Weights of a small GPT-style language model, trained from scratch on English Wikipedia: RMSNorm before each block, 701M tokens.
Each number is 500 + 50 x the weight over its row's rms, rounded and kept within 0 to 999. Layers, rows and columns count from 0. Numbers have three digits each. The size before them is the row's rms in percent of the matrix's.

# down: layer 3 MLP down (transposed), 832x320, rms 0.0286, rows 441-507, columns 192-255
# gate: layer 3 MLP gate, 832x320, rms 0.0373, rows 442-508, columns 192-255
# up: layer 3 MLP up, 832x320, rms 0.0361, rows 442-507, columns 192-255
down441 100:560558552486508602548512463567551520547432480529502590461519521577417500575449443509357525468508502437489402506506443489467464460567474560486491553532606553610461517574515493499439498487462479
gate442 102:509534454586531429443522420570505558489577470500483542480566515500510459496496530480514562505561440473445559459470472529493559461534501512561528518509501527573547565467469528487568446551451501
up442 101:488397414509552420568483437498494551450489544508537614526504513473519485538503476519551404530574460502460453443522443494432604504497476568507528447514511526563469476529450518368522503472510571
down442 103:511551522582477559434500561498431501521524454452410502422477454495473409439500497522620562568518515532390553554506455590532509409485514480503579486421469550524476481498470563517541432493502543
gate443 098:440488516491527514513484505511594510380514599502542459497459462459450466525455493420545465506521547385481392486489531448576442473533489416518477486447412457428507541496542429522505525464511599
up443 101:472521515548480543469514449598508538538399511528511399396513528496499544577434452514455456392476525463480509501497520501527476402422388544425605506511433422407461478517566550517543542478419533
down443 101:498515560450498575567494485467449489403394471525491485497435541455479515556555472511547500551570565484475566554588447535574423396521418537492573462476535503478454498532627535540485491473488505
gate444 104:432551549488560495447545511465416439536610512475461534571422472529528504466415554470529447468414468438487415461581464451462435520547459436535460546478503448532480496477546469478539438491455527
up444 101:446426488576533571488444453450438503632459557507590560558453527493503504468504506476494444481508590535554393406559471484490499524547487533524453472597544564479559421462552492551454536492424445
down444 101:484444539525428525443466472497525564630526464537480493540597542495572457476483445463437535493498520544514441410523477500500528477446501527571512465513661493636519491492420482459527562541565479
gate445 111:532503472532512441590443466539496536397508380481438586390472413489406484464491524582512579492481550486531492403491461506537477466540556510571523628459469526487495507417463596497474580534447458
up445 106:399460528472463486508474495567448458499550504524393531500433514548491446493560619501435434537448566483489571434438506548596563532501410455421479504423476564564476553445420458381612577565486403
down445 104:533449547468540551494505535475529585499444547460489479508499455486534493499520502512481556522471504443520529527568492464452510454520470557569488492556461522398489341542511648579436392449499521
gate446 102:438509498493504583470466536426536434562499504404474568500574548457491519480519570449475576515505502476470541520500407468630518562388411510512494492431419445511454459491504488433426467512472493
up446 101:504544511580441495608495428497496478438581596529533502490459464561471447503420475577519432441421496519510525534580566470471490439496497511487492579605561546549498508501531478529524437469558506
down446 100:482430531603463591538447466394575472533463376546545537467581566474450519444453494408469589542423536434489518512495485533559649594447451589500449515530479500595468459491530479550518426462528466
gate447 098:523498471499421479547547536447502455466447454408592478572535546480472565520557529447537504566531480553500492552473492465455485547446523473435524420498521460468512474528534434495487539489635546
up447 100:489551544445557463467464541533529525489602524534471525439571447557599436485512450509400433464505510469570456438491404531538450471522498533520526525585493501482441445567429507506490450492412420
down447 095:529471557529516507454547467528559483567488523534434571471527414528541540454465548467490453456562594450566562464498468555604574492562503561487443472526536415407446540435472475492484469540427475
gate448 101:590535405427399538447441448548450570499501514577453478464518440505471462595537489498545485434599495478431502560447506471543551517581537524532428483463388498509552503432485526541533475528616505
up448 099:463427504497533502561601512424427467450546474439574396527508495533495510509492473586579541518544568582477549440572454376490447539560541549534547499512510450531538504473390496467454464542407576
down448 098:541478562505490421566558500557424493468452519532430543498541419430508515569413474450488619468496437469559496524427497490537514387512539571440542468405537568510537502536507424440468585546424449
gate449 104:501546466499519494472557532564477476529495444400605570395497482578538536538428487395558514556505503536476492487592403407484530520555492443501438432482529470506483469484401565486487390469556485
up449 098:494529439548521466503513547512452392514485473558484497448462437529489508496474439498486538518479452436528476496597422509451541436553476534404546482470503502581512475446436454455487488607533516
down449 103:502520597455529491518453556490510451529478511580511490523485560482459534497479455454615611482443583525515488465483544602516591502575407428530528505515474531542560445515531441506475566586571598
gate450 106:477503516540486541436496437480522576557556427514483474458461475518508410452481533389434469412489505494531543419518482500484558402454435547525461446604447546516530442467444515538575494504497549
up450 105:502509531534566458530435539545405459510462466515475519557553497532554640497564477499477520471431543500429549574557586461480419542516569490498481557430528503489436601429486505527546464436598424
down450 102:541658488553500498431524542512471409621451423518522596443436478519519504492545493454450517515500553399519526480474506454491521391518478534570517567505497513515405390441445415544562486442542501
gate451 102:459423539464503514516512377496445414585470578443492495557596506491464531505565577503489426445530469535547534575512435438554562471498509576498490547508564575519544499510562518513430419472503536
up451 096:399600434491528461508507469521425419496568412389549437455472473455483534531510492420540502528431514627459495407559431493456465513492527494443434506534489449524443463442551442472541472512422478
down451 105:583515546558459482421417527458552599495485572550476536557521538445516480558488554471413540493482572389541544487449502497598506534359490529546530523559456527528457564467495499501513551500478558
gate452 100:527429445550458529511507491443411491573520497576502496547447475538527516535541462522474518540459459514544402534491511420550456525485493502492500553457469461472550509512509415577476462440543498
up452 101:515520477553484584473609544521555502456430469479585455487557434540593488510594560608504507534491420528441516552472505534404571543459578515463501441487488496512502529573543447534443431479516503
down452 100:558504452536570376500470512519564503428521429496367489412499594490413406527537438565594527503415510516512464458502495501503504416557558505479483580476524511487453535448537449587485486480483437
gate453 099:536511593590587505495578501490451536525549548547589545558499462506466483541512527466452455498434564569473559483568586566599484491484570525545486408509519554507580502468503532530495440628480467
up453 104:457478458493530532556475491485541448478551461401458507416399510442429598526458443427505517470480555437570451538422417460460485408468498534437474534536504550483514544478624440492483522467464530
down453 107:447555573548551573534560573588513384545526509467524525529421507422529593497422544405456537444444536434556540400467476439466413493491534682466502462569448501470525516456518473458470474538493522
gate454 108:510493487449483548436554546524419543470481557439528534459494447515443527527476564448441594528518495547433493414516487551507492509456584538531396524475460526485508464487476480400491493480527630
up454 107:520549479487608484549491475469603550541548431488522530529497489562500477421489523517516522545473458433543426396572460501394576471617575514436460523498555500509509446587436552451519405507540501
down454 109:405440469416492532455584457500434488497561456447415476519426550550556521453590546560528531491430457375480460460551509527501451475490558474394520490464497494431544448415533466479582471458480575
gate455 102:484404437516528575574491555534468508520568569454469475485523497492416457463466493465539475418512544428545452518552434521545511517470435447587404582543465518485412473531466603522433552586537494
up455 103:488459518538506612471488494552442559459475458425485514457543447505467469532481567586494488518552492524608502490586496446533546452482502470519503547503439391479521481579483559495533539517488570
down455 106:503520529528505470498528525558536451548479497533549502518542516469539441525533512552641581501544444543461473474550455511420507551559580567470470564548525519609579521537470554495459574580539521
gate456 094:402524592470468558514455488411512520499509521510513450482592529427400526438460531382452534525486456497610547500476546575622390496502389473481477506556437474537511481453496557529484539527524499
up456 094:569548454450526470528476509418520531478526424562461519572440512530572496566470404488584471604448497418464570512481540456482445533412529556434438532457468558507566538441505484516467512494518537
down456 097:435463488519455478505460509505458496435554492542582539484510489513397451526510534478523468545519494499566558473472589484516428476500514517488470374525389577562589512543514503520501477499543498
gate457 111:408499557551551531518390486573454481491571479391493476480490493601494533456404546463509575486498492531452539506419438526493510404490546453549507474521444546596496525501552455447538534545528427
up457 105:516466567426469513485600505404469516470538520579488494596443547486471548580588446496475404492490448457423424507608570457460458526518473509584511489441518445407500525587502523523387536497393494
down457 104:390480528550493434429440416526515473552503493501450437507479474457535516444465474563493533508506432525458453465435472544493489392494581500539560514480475476535487517486561503508596437464580524
gate458 100:493593450398525537525442463455496516460528474393565474488573425525453543451518563462500576523499418531495442522480539371520559545532476455516471531550536505546542586437467486433562498540473612
up458 104:536456519596443512455476577440491526488541556474518498469399518506436524429542523518558520545421567486548505506496422482606545486616441593399474520502503444368513542502489472488518513536451434
down458 105:555540433475498500509542554511454476455491462360440555552507490522490546473507390422419525596420533564494455511511533451538445546522468510422431504519501496446486446591471535482583430563509520
gate459 100:534581575556533533509487450501469433579543515511564479529467559554462461510515532470431496411393474405424493509528538530467506485476526482529543566392423525581491504511523521540554433544517456
up459 099:512552472506466396539419473491526532464493496532540468416552429431443532517523544455563613471547551470548556571529496514539493428474551539598428509539492528453458643431500489420453546489431548
down459 099:459622502489387497495442474511573417451512475442504523442473489477536498474525642514479456579566448457530544516472544423481487495535521549610501568491496497476428506487468385474509428563492578
gate460 098:555430538574522548546557466560505539506451456522460536341538564506479525466522418464552538533561481535555547408523581467447501507471541455520462562495533460477478518496514509565496449561454529
up460 098:568567560536439523514476453501462420544511498553577544604566551538420491390479434501431538500504549440491493492499536428475424476434429441488464518461527508485496515501502501425600433401393516
down460 094:495451471548445537454483498473446534538555405492465372342530464483553504547514447451493520489577457545512523476526461530475509434517477472396522518510518570438501469471541519489523469522525539
gate461 104:478528476430466501614511429468447444490476490496482540503493582458496482531473478459500428555407545496504516458513496530597437493572483517530488485543456441523443557464506556487557461439444470
up461 104:557423509516532560502431521501451563421503504524433523448434486475513497555492469550498541527583498559502438429520501446468464464456499464475551476542555471595529534507416517536471493472544491
down461 103:496456452494465479543499469504453624512444566589386482467538380479447445490510440530572439442521557554372485508448454516573461467562458498500448426566478535600567523516520533415419477494525479
gate462 105:427524509544606565422481540427433498538559502548429586516500467501527430533508452493360410580375503443524519488573505517488551530468528444525417417555542419500506541507550517578575417468521532
up462 098:457458476538502568439526514530474539505501513524440542557483527505554457562524544461450541477427509544447506508502459553537538549565542574560502513440586556543448499499493621538488553428526465
down462 098:449526444556549548448501522608509551482548527518453443555478480503400480616577461466554476449510528448517483509437403556563451517488488479577619520481574561482422488466446528477473507468470517
gate463 096:530543547540498413547508569561497517463551461418482480552518507561533558509551496464475561438532556509584501454567459437488456502451537483541480487513417498534492615465482606555485444548507597
up463 093:581520563477487519535509441412420415479534507469497531443482558444477529453448459441423463411372490438484444511488485455585549506605490506536522577555499503452557422378492536502498481472570481
down463 095:457488572498534517534534521469506524467500500478531490447425524491481550461441494457413474477422495496521479460521417477523463591546494551524417494530458460528540456427417492495530385448592595
gate464 099:474540485526473506464521468451515536530527481563576452471599484462600483549538552439450539384444471423443576436454579558520484519431510508598528442443410518486466542509517451413551467502430592
up464 101:537438495475390500500455469447540418514463545459371474417430478504491493531528466559493450619543556500548403521625444423409400475547496533452489546560516495499460577459476490537429504415438515
down464 100:417506566516451533438548495555458560498521432517435511495641492525463488528406527397436520526401531530510517475508549522442453537378593593562444504517437449571477578557477530522507518471517541
gate465 102:564454576387525416590476449412506550467526489523563493488543516530439459501492562583540512520534516470485387483514496493393471423443437438529525538448472389547443564592613542456463490482409518
up465 099:477462453513544448490611473521464468556475400457526503501529580528456505508529542435504442583563583491497450468473531461537411480500456577440521438407550426509465502597540464427486525501562454
down465 094:419505520534502472564473461557524433498556484434512503479482459541486425468521439588414463510540502406487560511424571549508619467482553501563466460441569541442577503511526512526532531465516470
gate466 098:538482479577441518432530482455448485581527483481465559419542461650576526428495536504536501524469500488381524427576517556578530467406453458452461417509388514466457490501418598525546514539446477
up466 100:484474472582581389586481421483503469405478456490466502387548468485619524420544443475444472528525471589512497489532498491578418511426554461476543547546546513515457482540484568482478548438411521
down466 100:381468588545520373516485479517562525440462510567502464505414439494569456444578591499434513549521523586449505524572464483553481548504571574477463419534486473477546498547484420515523533461488547
gate467 098:533449560479460513496523491528576436493501484463508481537469539458549415539540480551528529489529550585456445503595527562479524567468581449549516486456458491505501543598369531416447465501529538
up467 103:535515498551501471466441471453552521536469406529588522425468493593549530418509490512460562467488550513454610533538499476477419440476459509410539455449509455448581403536554493540488487388550392
down467 099:514411549517480496456435449452598437485504534499610629435637440487558510500582556501483416502474521549504529516553512554502480630582499468466530534504493488422475458509557518461360529453494416
gate468 105:452424591422468569467432505400520454447520476526585509452452472505527468486498573497512542542495581485478540484506496426530539532475557561473467493496582457546460589478536501516445481443525490
up468 102:460547436592528505603538520491537491497533485518447438510504486501568525451412424553423502489482512422501528584482561497476511499473464452628456565601461441449544461514391574566518556562503548
down468 101:467507528559496473474519567496512437476503486548534537385544503502508420409407561442488501445486507450491458537466583499507603673529486495542639510526513452532467486540493565587527465438491531
gate469 095:467541640548523493503600594469504430495442557547551528393542460505473475398514617506518507568448505439480464530427533501504529506436469430587591558436499524499511512437490503526460491578457525
up469 096:520572486459491561518532423522573537571544385511524437546571595526583472453535351522499481539516547603538432439609426503445475585443588487443472473520427463565430533633589459459432443437519544
down469 092:587577509453480472550566538482484500514516558594535450434551465565507572540403480445456516472533462459520512494512574541494527599513522392580456490488366533469480556377530427557525536429412527
gate470 095:484483502509482536462383474434529513556501477522385569387565513460447492416523523528531540561421481457492503451494425468560464518589533554405465592380546431513465505488491475408556512554544475
up470 094:537516561466549540415485458461464480491554548497531575568535455437467493496459464541518434454542534554474544522591571540559562535488459411573502432444557547576478492497490628522527461488567519
down470 096:458501516413507504492451543474586425511508411498584575456506471504462510539538540552487529554471537500513408529437407438525469582535475459459567569475457465515610444409491505463563526537535453
gate471 096:553489584512487503475482422421521494540520500542482554593546579455511539518384546398458539543482547383527547575496413514463477429573495558554494515550407577524458483526506466515465466598563508
up471 094:491574464462448532564490517615574532551587548515482496555463440506552476540571581468459490486525556570470467395513493527501425572513484462552467473481548517509515603493467512394511414417448521
down471 092:478582506439449539487467477578617493553605495536589511482505514510516476500453604395587488518445584467548555460426510544441458585473588510454511489480416615486452534497452425475590440513486491
gate472 104:454554570510582443480526480501480562414472515533475457566470550549552469504517550514468518420438533511468513544570503488531550474478427531456499538504550413411513491522467460532610559607490506
up472 107:530457547435536445584477440513433441443503476482451546464442444434485526411439476520456428497541588464497572480571542467469493595562469498452509570553472476470536530430494458528616520450460578
down472 109:461419528557448422522500493528485457457499418468557565452497411463413435520540479500523462583495525498494541470521483485483401528441509500529421610583534477384490515539501540535543424517514477
gate473 103:523528509512495514501534488605543528516500427517557543509525556423514500437483573560455499529432555546408512563583518440454478495450603455497555545556437507551584546566458487449527481488502485
up473 097:405485461467551480576500576468407523556545471408591436513617566553490453412507518426442530452458542575418459539528497460437532496453492548551512474476514478480551407483555565550551497469435437
down473 093:547541494493544504552418470513571478493519556547437353562495425509468488484498497470463493518466476551400551503486496558480479552420505429431459408495489514513531471613546496449500460449454453
gate474 103:483526452553470483468479539514463497493611576497482587451509499505514445421470550497510547549474504513477455568519495445528453490435565521522470466531485469530429458439412461484550509561538498
up474 101:461464405492525437462487453532484422456549597477624557425470535491514406479483567557540594493574416512501431529528476433532448549502511448493483493451475558464462460475482492513503620454515541
down474 094:522423554466466498473517511507511475516565508525524559548485518465500405432475475506482475487560500616549433557556491473478453438568488441548532522510422459498503509517502516535470560471547496
gate475 097:494533482596494513505541565425493498540521520549482445484585603461549567526496602542471422449472417539531523486535508474478541419545409523543469523585419537547520561550454535576484537606442421
up475 094:485509452454480542525448536532539570479556486548535519501530438459442495412631453569523520502430589492432503365434451482522480528492568435445452541436517446458533405474501535448475472608540415
down475 094:459460495430480528557500463503470489488450494511623437514504529560556471540470485520505481575421542456540428495482622445507489535456450545540450506632517419557476442420448452453500468485561458
gate476 096:494528589502579489509486512521466545498466499537570589452445508515525462550570534488500523550470491512437477491544505591498501543512544459502394560464438510493464526468495530507529531535602497
up476 100:480485428501466538540481504511443422527525472444492440403431401583440476531513416532547467558445537429493492581498400551537575483549471561526432446470600517531556458417460496358486474489454545
down476 101:509528462574475517457479453539451453553552508460469542505522441557469540547454517573480426455490577435469493590615424576477587466566460529546424427467612572535514572456498532462512538477457542
gate477 098:462457478497529506418559517472522559482542517531498519534500446405500444475522481403576531545490485590503450532443568417543529466476564504519509412507527544537491501561499436451489501530541541
up477 101:577532535452502438460536537436579500571569475442444515485494434401567486386501523581478426414480460493557440498599512427483459443468377482394582568523444491506510567459543581539447565503465544
down477 097:576412503476477437520544540488617502473494509418560523531526462476532474458542425539479475512456443445471488444541515460503481567534422450478564437483502548548554567479541528491439545488489541
gate478 099:489466518486532494464539441525530474545402459481583616555549527537465459507531391517516528585530433490502520523514541482465433573473438542475479504556445386437402484506551505440461532411523478
up478 102:513540509519471480520532407519494421431506445441540465554462536502593599495542440462457482490457495432494486525489561442504513497463551576400501477485423482468427483436578472473395449472490539
down478 100:540435557434577424416422567524507484427476583480481446452495458471461382548469460577494475555528367611424540502500489565472558443594475498575633489557492508525507469554416594490548423487478487
gate479 101:559575649535497445548440518548352514536468577486534494495471417477499521524503516399519468521407497455471588511554585468563466573514532531498424456536468512531507518477514447539524546597470525
up479 099:518574533413564474552547500456521434509474523502555459494401418435483485467495589442458493508414499478478502525550450537545512579558516581459420387502503493527572490545435420493469560590454540
down479 090:545608483456492458488553435487581455606487556531566558542450386566480589509518476442390506451500520542534562518474503431576516533544479561572439439457511525441500445561478483503419542544418568
gate480 101:553518548473565416519407468485501518435469577481553532392480471512383475434508455504564552491553534514428467456529502448510534485402569461528547464592434368553483526438505448501486518476466505
up480 104:446573476482449463450393437488528566487482462470500582551480494522445463431515557582524549485525572559497550580465519564479543608429569436570531449460473495521549516436426522490539406489509565
down480 102:508547516534579400481379505504532473473428476548547530465468499588422452481509510494459532564429589496467579524577557574473395546452510472470445528454447527505555482509429446456626512581516393
gate481 103:445600449461497448562473516502535454450640487475395474419433501597500476603535527518350471467464470520473484436541521469440456557529465522446443451484498410491513488506479570500482429599550469
up481 102:440581392504498485495557436448548495503507507551390515464520608493478547484556574565472574513540509539574559511489526570432474468456441564523510532490446424581411465547506534580558489596579470
down481 102:474409455418518492550565449558524530551459474498526595607435478411462464483565479548576484569495523597534522567442531516428519473528491451533522517456471530527503514455523435497486534446579470
gate482 098:535542552528518475548528527526538521457483600495509436453466398542461478495470506536468471474503520498516543548465548471459456534585554541427430565485535569499494508528555418504565539562604552
up482 097:566497612484506559526431534537505468511528575554511527418582489457527440511476550566520557511486538539559473453459464483524503420452544490509532580456510579490469499516465447497596456529470524
down482 102:506486511435568452589549572497443524483381658518589507407404397538404532515443481459496525549502517460499543557448501482494567442499549454498364512427506488510448491520494537495467451575504518
gate483 102:523476581455535563476563451428518512478533484497544545544495499509570524411466559459530528431389454540443476532556446441502506443537427505481463500508599465466491510462482508556573406464539451
up483 097:377479540491503589476584557476580525521488455525565425500493514466477614428508507496542431471445434509490527471568408441569447484579501513395437537558639436415532561397486499432505540518516391
down483 095:478520333532496494490601519576544431514446507489565423432506417498469514419490420551455490583575471560544514474569471540421535547566475421476528453511531562508554560479538576474487609575520428
gate484 099:507474413505518558397498355436461439457562474448453449478584454558533524504484462443554517564506561602573541544439483439561430615480468480495524444508426504505461532558417542526409445450444403
up484 103:496468553558536580460459492562507420515537508527543414566507480484507440520503529513549562499497512580515523489518541454523550622396573456490469494483523487568583433445490553513549527493473542
down484 100:474455515460505452487401521529532555414522464565417497586550481447495435504490514591547482535552507512416542493468481499521472578470532633524522502556504487477526404514492503589465589586556457
gate485 106:385508446484555527406515526531551512522510446485567595510550555599543477462467448466464443484565468507521514502568450528505496535504444550525383471526519451448464471505457479519537514546532416
up485 111:508475465490437499455499533503507507471499453474491467528421464468458494398398393394458424451535547582507516552554588438509463544524491458453452522492581518548487519495446578536513400570500472
down485 109:419539448480492467521520577490519512500411586488485490474418532497462448493547453564463569502529535552503416465417507517518459437519434537429512472499568484551520476419543433434425449500497506
gate486 102:550522424509431531551500525476535519447485454468529535441428459584471485456465476551572454560536476518474476412476571461569518558627517478552477579485385443506516511507516488520539424552469504
up486 101:554487486519558386559494537526469425556591548482467493520524504469459490494573479467463468539606492441548526457481514531375540464526465515448456503539501451472522521483443507541479557542569543
down486 096:591515534539529483454448581494531588556502481552500547452485438530456423507405458499558470523435552449477463531539520491464501476471502456522509526554503453586524506508543421577542442427507445
gate487 103:481550460573617494631555536507477500499550455495437445477583534530486460574450399487522513466479586441477465544602505440485427477541625502573435558496531443481476536548517525535495436440542562
up487 105:507480422453552450429555526559501473500460523527508480535482525465486446496461413458515549466472470482478437521547495531405551498438533508568397462428528435490463462407482507531420517445478471
down487 113:485584515538488534565455562525505354499522542543492511497479522498428477460502531394519434432444523515535511424537542492537556557549514437500554433500508569504464485533431422541495456413465516
gate488 106:459589493516540416506491497418570388563544492458495454517495506528567523465527532502515490573426605515482553443464547448533399465439519511465506479620449519569528502501410510537409540529485405
up488 100:448445410519461491435429509600501507524472445522507574499440454524558539525524467444461514508533536442499451516481519477495610527468489512453463466519454496462537547452459435461596529484447501
down488 103:478426459500543485408435553535497541492464531528523464549441383557416533483564563469486521563449515522454543422452463371534547470493519489465452477481432379505510571451487445493479403464437501
gate489 108:479544504506519547357457536464425532491627441453496525569498547473501469460508521545422478449524528457458484456501478540532521586456406484506520559477547508426574522488511498580552418459480473
up489 100:487562573569560510403509500438496489621582470533463584520525519514551460520487510475460516517458457539443449452477550443544488526561487455568474551564479523424445519521455521426425534494497444
down489 103:442547637544485513496449492491482523552582477415492468516500501548407423480518383436468478410437430484613502489428463565556553474440537526448528534385596602587569491424476544494574513533369449
gate490 107:476536512446515535488499490496531571455554428423484468477534591611521533539515465434499550532434441528467517436611449457526423498532424460504542541511438437521492519519444505432559473569533539
up490 102:563507500444480516514348515485407540474460555511478571451448507455466486456416544458530589515492509563538489492370459498480497530567541507419488398451519535532560517487451498414507479569505518
down490 101:461523472472494430459455456477497485517504439461466577511532591474530519437447518418529513514558473539506503384489454529490493500478448519510554518480509585416489429490470448499557567492553597
gate491 103:509531593540448445513504467556531467596465509486470478511557456550497559555528532496487423483426458500513485543532524428562534489452530520506515512468420446483477477433461554509461499651523477
up491 100:554540536482470535484485552488375583480520471462461491504443502517524526493481556476558494469496502594457498467478444420486453440448407504548524473517532531503621469492507548484457541450583448
down491 101:554474475505492558402464637544456436554472571490419444602495518486434497502582447539462593480608478465539502545568475474467582453466415573509554396471512415525496485503498491531550576552463485
gate492 105:510538544542588528539576535476570512445573582562571525512432415480506438535507478418490494453476484452503506482505493464482558557488503477556481588511434426585458494552497443569500512502500470
up492 101:582462455470507498492448446517565431497520558552468448436533510480521515492387564419542514533433478528526510462477405569499530469515477586485444501529457459522461453513524517469567433444518467
down492 103:583517458584457489528479479451558416543569482543416450427469432501519455492434544474561495514424438478589463526486531481371511532429497369426443485509450469493510417533470592534389503418513543
gate493 093:573412544512443533537455524547523511570429545480639477472527496498490498523488500486575527470493533467567452428526490516526472409492600482455521602601552521453490494491543438528508516526472519
up493 099:500536379511432507493431511617513426504539438563503505465470519490520511523573468394502389493433554507468453444504521467510481457567504507505536503473550450429520505532489527481421520394484512
down493 098:504380559544472536574550502536501483507475486516533476438480539505348526478448510606494508428592448486488523581539535547552517423467474496468461507579476577494522507430539386509513458501450492
gate494 098:560526457503348503419520482532579515527462470401488471516554521496581418383419467511434476488530503559466471429416404472487412567469522514551478500569528497544556512541485448431487524568511486
up494 100:461543503551532544421454463484598507540524560539519561475572538557659553452459509541546424590483490531469487515520520422500586479584624560539540461520452585475524456568377534463514480521499454
down494 096:472513576431432489611421535548484519419433480466482489504475425565507486527517450577509495533452442333446535451455474569376367555456456617505430523512522486485518477505450487555507525534569565
gate495 104:411547583425512427481616449423441510476469451447468516437511439504542536514484511433486446437427453546426484503582522440544524555518403385502427498581535395453440558431584510425631484482414537
up495 105:566558444532491608432467486516520548426489469534471465484594543444584496485525538535490507476555516461475530576516554480598540522552513506535515488556550487491536482547429558440480421506473474
down495 106:526419419437515630461541470512579523470547547531436439457588503457634538521472531561507338549495459489528478506513472525588527475472540515480577392470442451500511484549454570526435420513540494
gate496 093:463538460413547544586492465503530521422463466543422515531483450521493426450497388446499491464497560461435570567452406463506477513447559596456511546472514463436467493444513523422521461525470568
up496 097:391496536521446475491480422529414471532421498452548568426526497505491524400463564430531495470551434571505542509599522431450573541436465480514421574572479533536475553429466473526482538573521437
down496 097:554605536408549496482474544447582553424474510536484619487446487547456440483476519493493541508495435441374477534514472516515473518547469523430434572491494503459504488442474486557509440509419558
gate497 098:571548454450476510477512382415505528539553484474567562464566575467487453510520433412395541496519478542565572437449560391431498498456523537578454494486518491487595516571521567536482511586485475
up497 094:569457507511592445530493565560403491412554516515582452510519467491480581448495444523508489511556456536461510519534552506592496532482505485509500530549526569579542532554459441537546567516470563
down497 096:488470521541495483529507505428581581582510512564422517575595509540501452475597480480518523411474550468514512499513470446561512451459585559482427427546516500536452580517527591457558430475518424
gate498 106:537463484542475572511542442456464447438552568533494448413511533468447468449474409475454512552579487446467530447516474552473536490554432548520427548414471486464595554600466453458540499469485478
up498 102:454433455493397458489500490469473513607531520507628403470535521440501487528582585510534472512502469593478453441482528457470426580474482436449535504539575501446593420502460555475437498514604495
down498 101:527522512429514400501588485476545526466462436473530497552530455463485498550519428446452539463548444505479579502474544480618490601507443451517474524531449402457434503519603549485537521442554558
gate499 096:521526555442507452452460534482503383580529555494407602533536420510433445469589456433464562463392358531537530485471464542552493462417476514591588509425405456490452555466609504470487502539555494
up499 095:517553579519491471520507478473527514412552468517521451561485548506457449555451498504530506549501547487494485470480506518451486604488604399518434554471546494486611457422411442582512432472398529
down499 093:474500538422480536547472473505485463538555500462467465486456505499438471515456452480427589447480431498511561516530466464517576499433473492579462519454536535436426513489521510529481515527556596
gate500 098:444456419420465512511618496466491408459580438508474538593576546427594442438453526428427495523502536439493623488479485519485442513552503507485508506424481486455389433455556547418491419520554567
up500 096:582507509570494565552439496536482560522478527536473493439525460593446562557571545499453535489476474492525412499523590429501511519553522578471430489547434463444498441560425579568469546549393542
down500 098:564530492476482548493512426506408485545503372439485497507457497450530482435477507439481453436498511479426466514534478419559480562545508493512429522585503571521438423571487519379504433514390537
gate501 099:513556374524500440602518482449499501493528551465474465442563462568481454485483537440438485474455509476529572457553530476543375484477606391524492502550424439547499548566508493522506534598570624
up501 098:524526491437522480547595493494515548473479458447492528445508371558498474543451521594559491495413453462580599438427536583507482553602562487452550555531537481473493565485467488422502522590526514
down501 097:463590528492513521428446515578453468476593430434566496542396539505483487553584449593533486529480516466494473558441483554526551477466443545593554482467536464496509414472516462481441481574486490
gate502 098:455506515468517467531461481543407557515556500425519486451447479557448562472539495511487477438440536496502420486558503480446486536377553520482440505423613468421417467539481496414460529444543536
up502 101:605397548470533561504426520577537545497463531492481543458523485461423478441512451508582482469423500509561516458491603492399515540493584594462593443413519601476467438517471483521452500500381547
down502 100:508540382460528434498549525485527428520536503594532529558530494497505475474508613606486569541581542486490585478503500532500552436538516438623547459503437519547519492521540568456491512554496477
gate503 098:519487546483391506452413514437543396597460512432471446497447584510511560458535489489448425444495505515452410429460542389484451527579481557381543414413603498471522458455560531566559596523591458
up503 100:529600514537528532523547418573522518503481430588468499492564514566468485458567558609516523531563570518541455543537524486397524452550452563518519423466588560426488514552425553547499505546492469
down503 100:409459537530471534649555467494475492491443584514461452575556534420575456523535516489524484476462497549427464561484585539458518519476556589489504526531452423606514394588500428490488516415531447
gate504 098:525466467466525559524589529566553510436393439463453484448548545492540445523515591505481443599607513493398449519474604607552565540569577451500423537582425521527437412467520459583504495488520521
up504 099:504484551483481586520573557526453520519468426434469505506505573460495417582465590515454555452530541426421471462445475556603563482538548443582449563521425515569439509504534448481526404458571563
down504 095:526489478472518484497471435532495535495485549506421409526572507546526487433596549566511498499549399531422466496449593560465476490514505434528467451490568543411502541467471625551575548515501473
gate505 104:544484471477495467457579434460493493556581415443467534572458529532640498528523453418417455538491510548444471518542541419440536502566521471447430531511559476489507466593473486483527488574467525
up505 103:576511443516526464492478555522525432564421566475518451550463478505530572421500488570476437439490523508544419560416530587494461492514560534501530560543533561498528479404483595560527592497529483
down505 105:483512410549417512455523554462538486475533531474429571450528507483575455489480572402488493512462582536497507556426509449451583481516525464548520465513485447480504527527488497474452563461441545
gate506 092:550522435468552412581496540462538419522535474556496519477450534460459442513546482565510418512565443515441469447537487484508439472566520479501446569524541507455568570473518561527464562511496462
up506 097:532569530472586461577470477463466373536541460508514534367549554410485534453486571556526495494449450534475570439561493401531542456553599484453457520466574513472544560478633491500592532562512450
down506 096:511530450476451491517484596556487582537488582450543513526470511543529460523595431578424524439530484514438480479527483589530523476523600525552493530485530532519570447573528570506507443512409444
gate507 095:516477583477477525427417550485376466514635538492552420549464515506542496515466573456516472498576394564528572515548486517499465599535548460453528542548449447508424451429467423514502512498456491
up507 095:559437385473472485509559460419457487430432446489530586492557419499477573496623543529546500541527466419559460401463401454569568536536548478497523522416502457462527518484441454537563499533486506
down507 096:535409515483515523529505455451583576453422370591505504477528397545503608471539528534492451529449528461526544438440529537547445510546501571510428538540491596476523509520519494457586448479442435
gate508 103:502532503406516472551529592538497536483409519495491416419536487439544482407577530521494615552585435602524452496454525577543485507415558470553405521399489463571499446439453523465451488510462525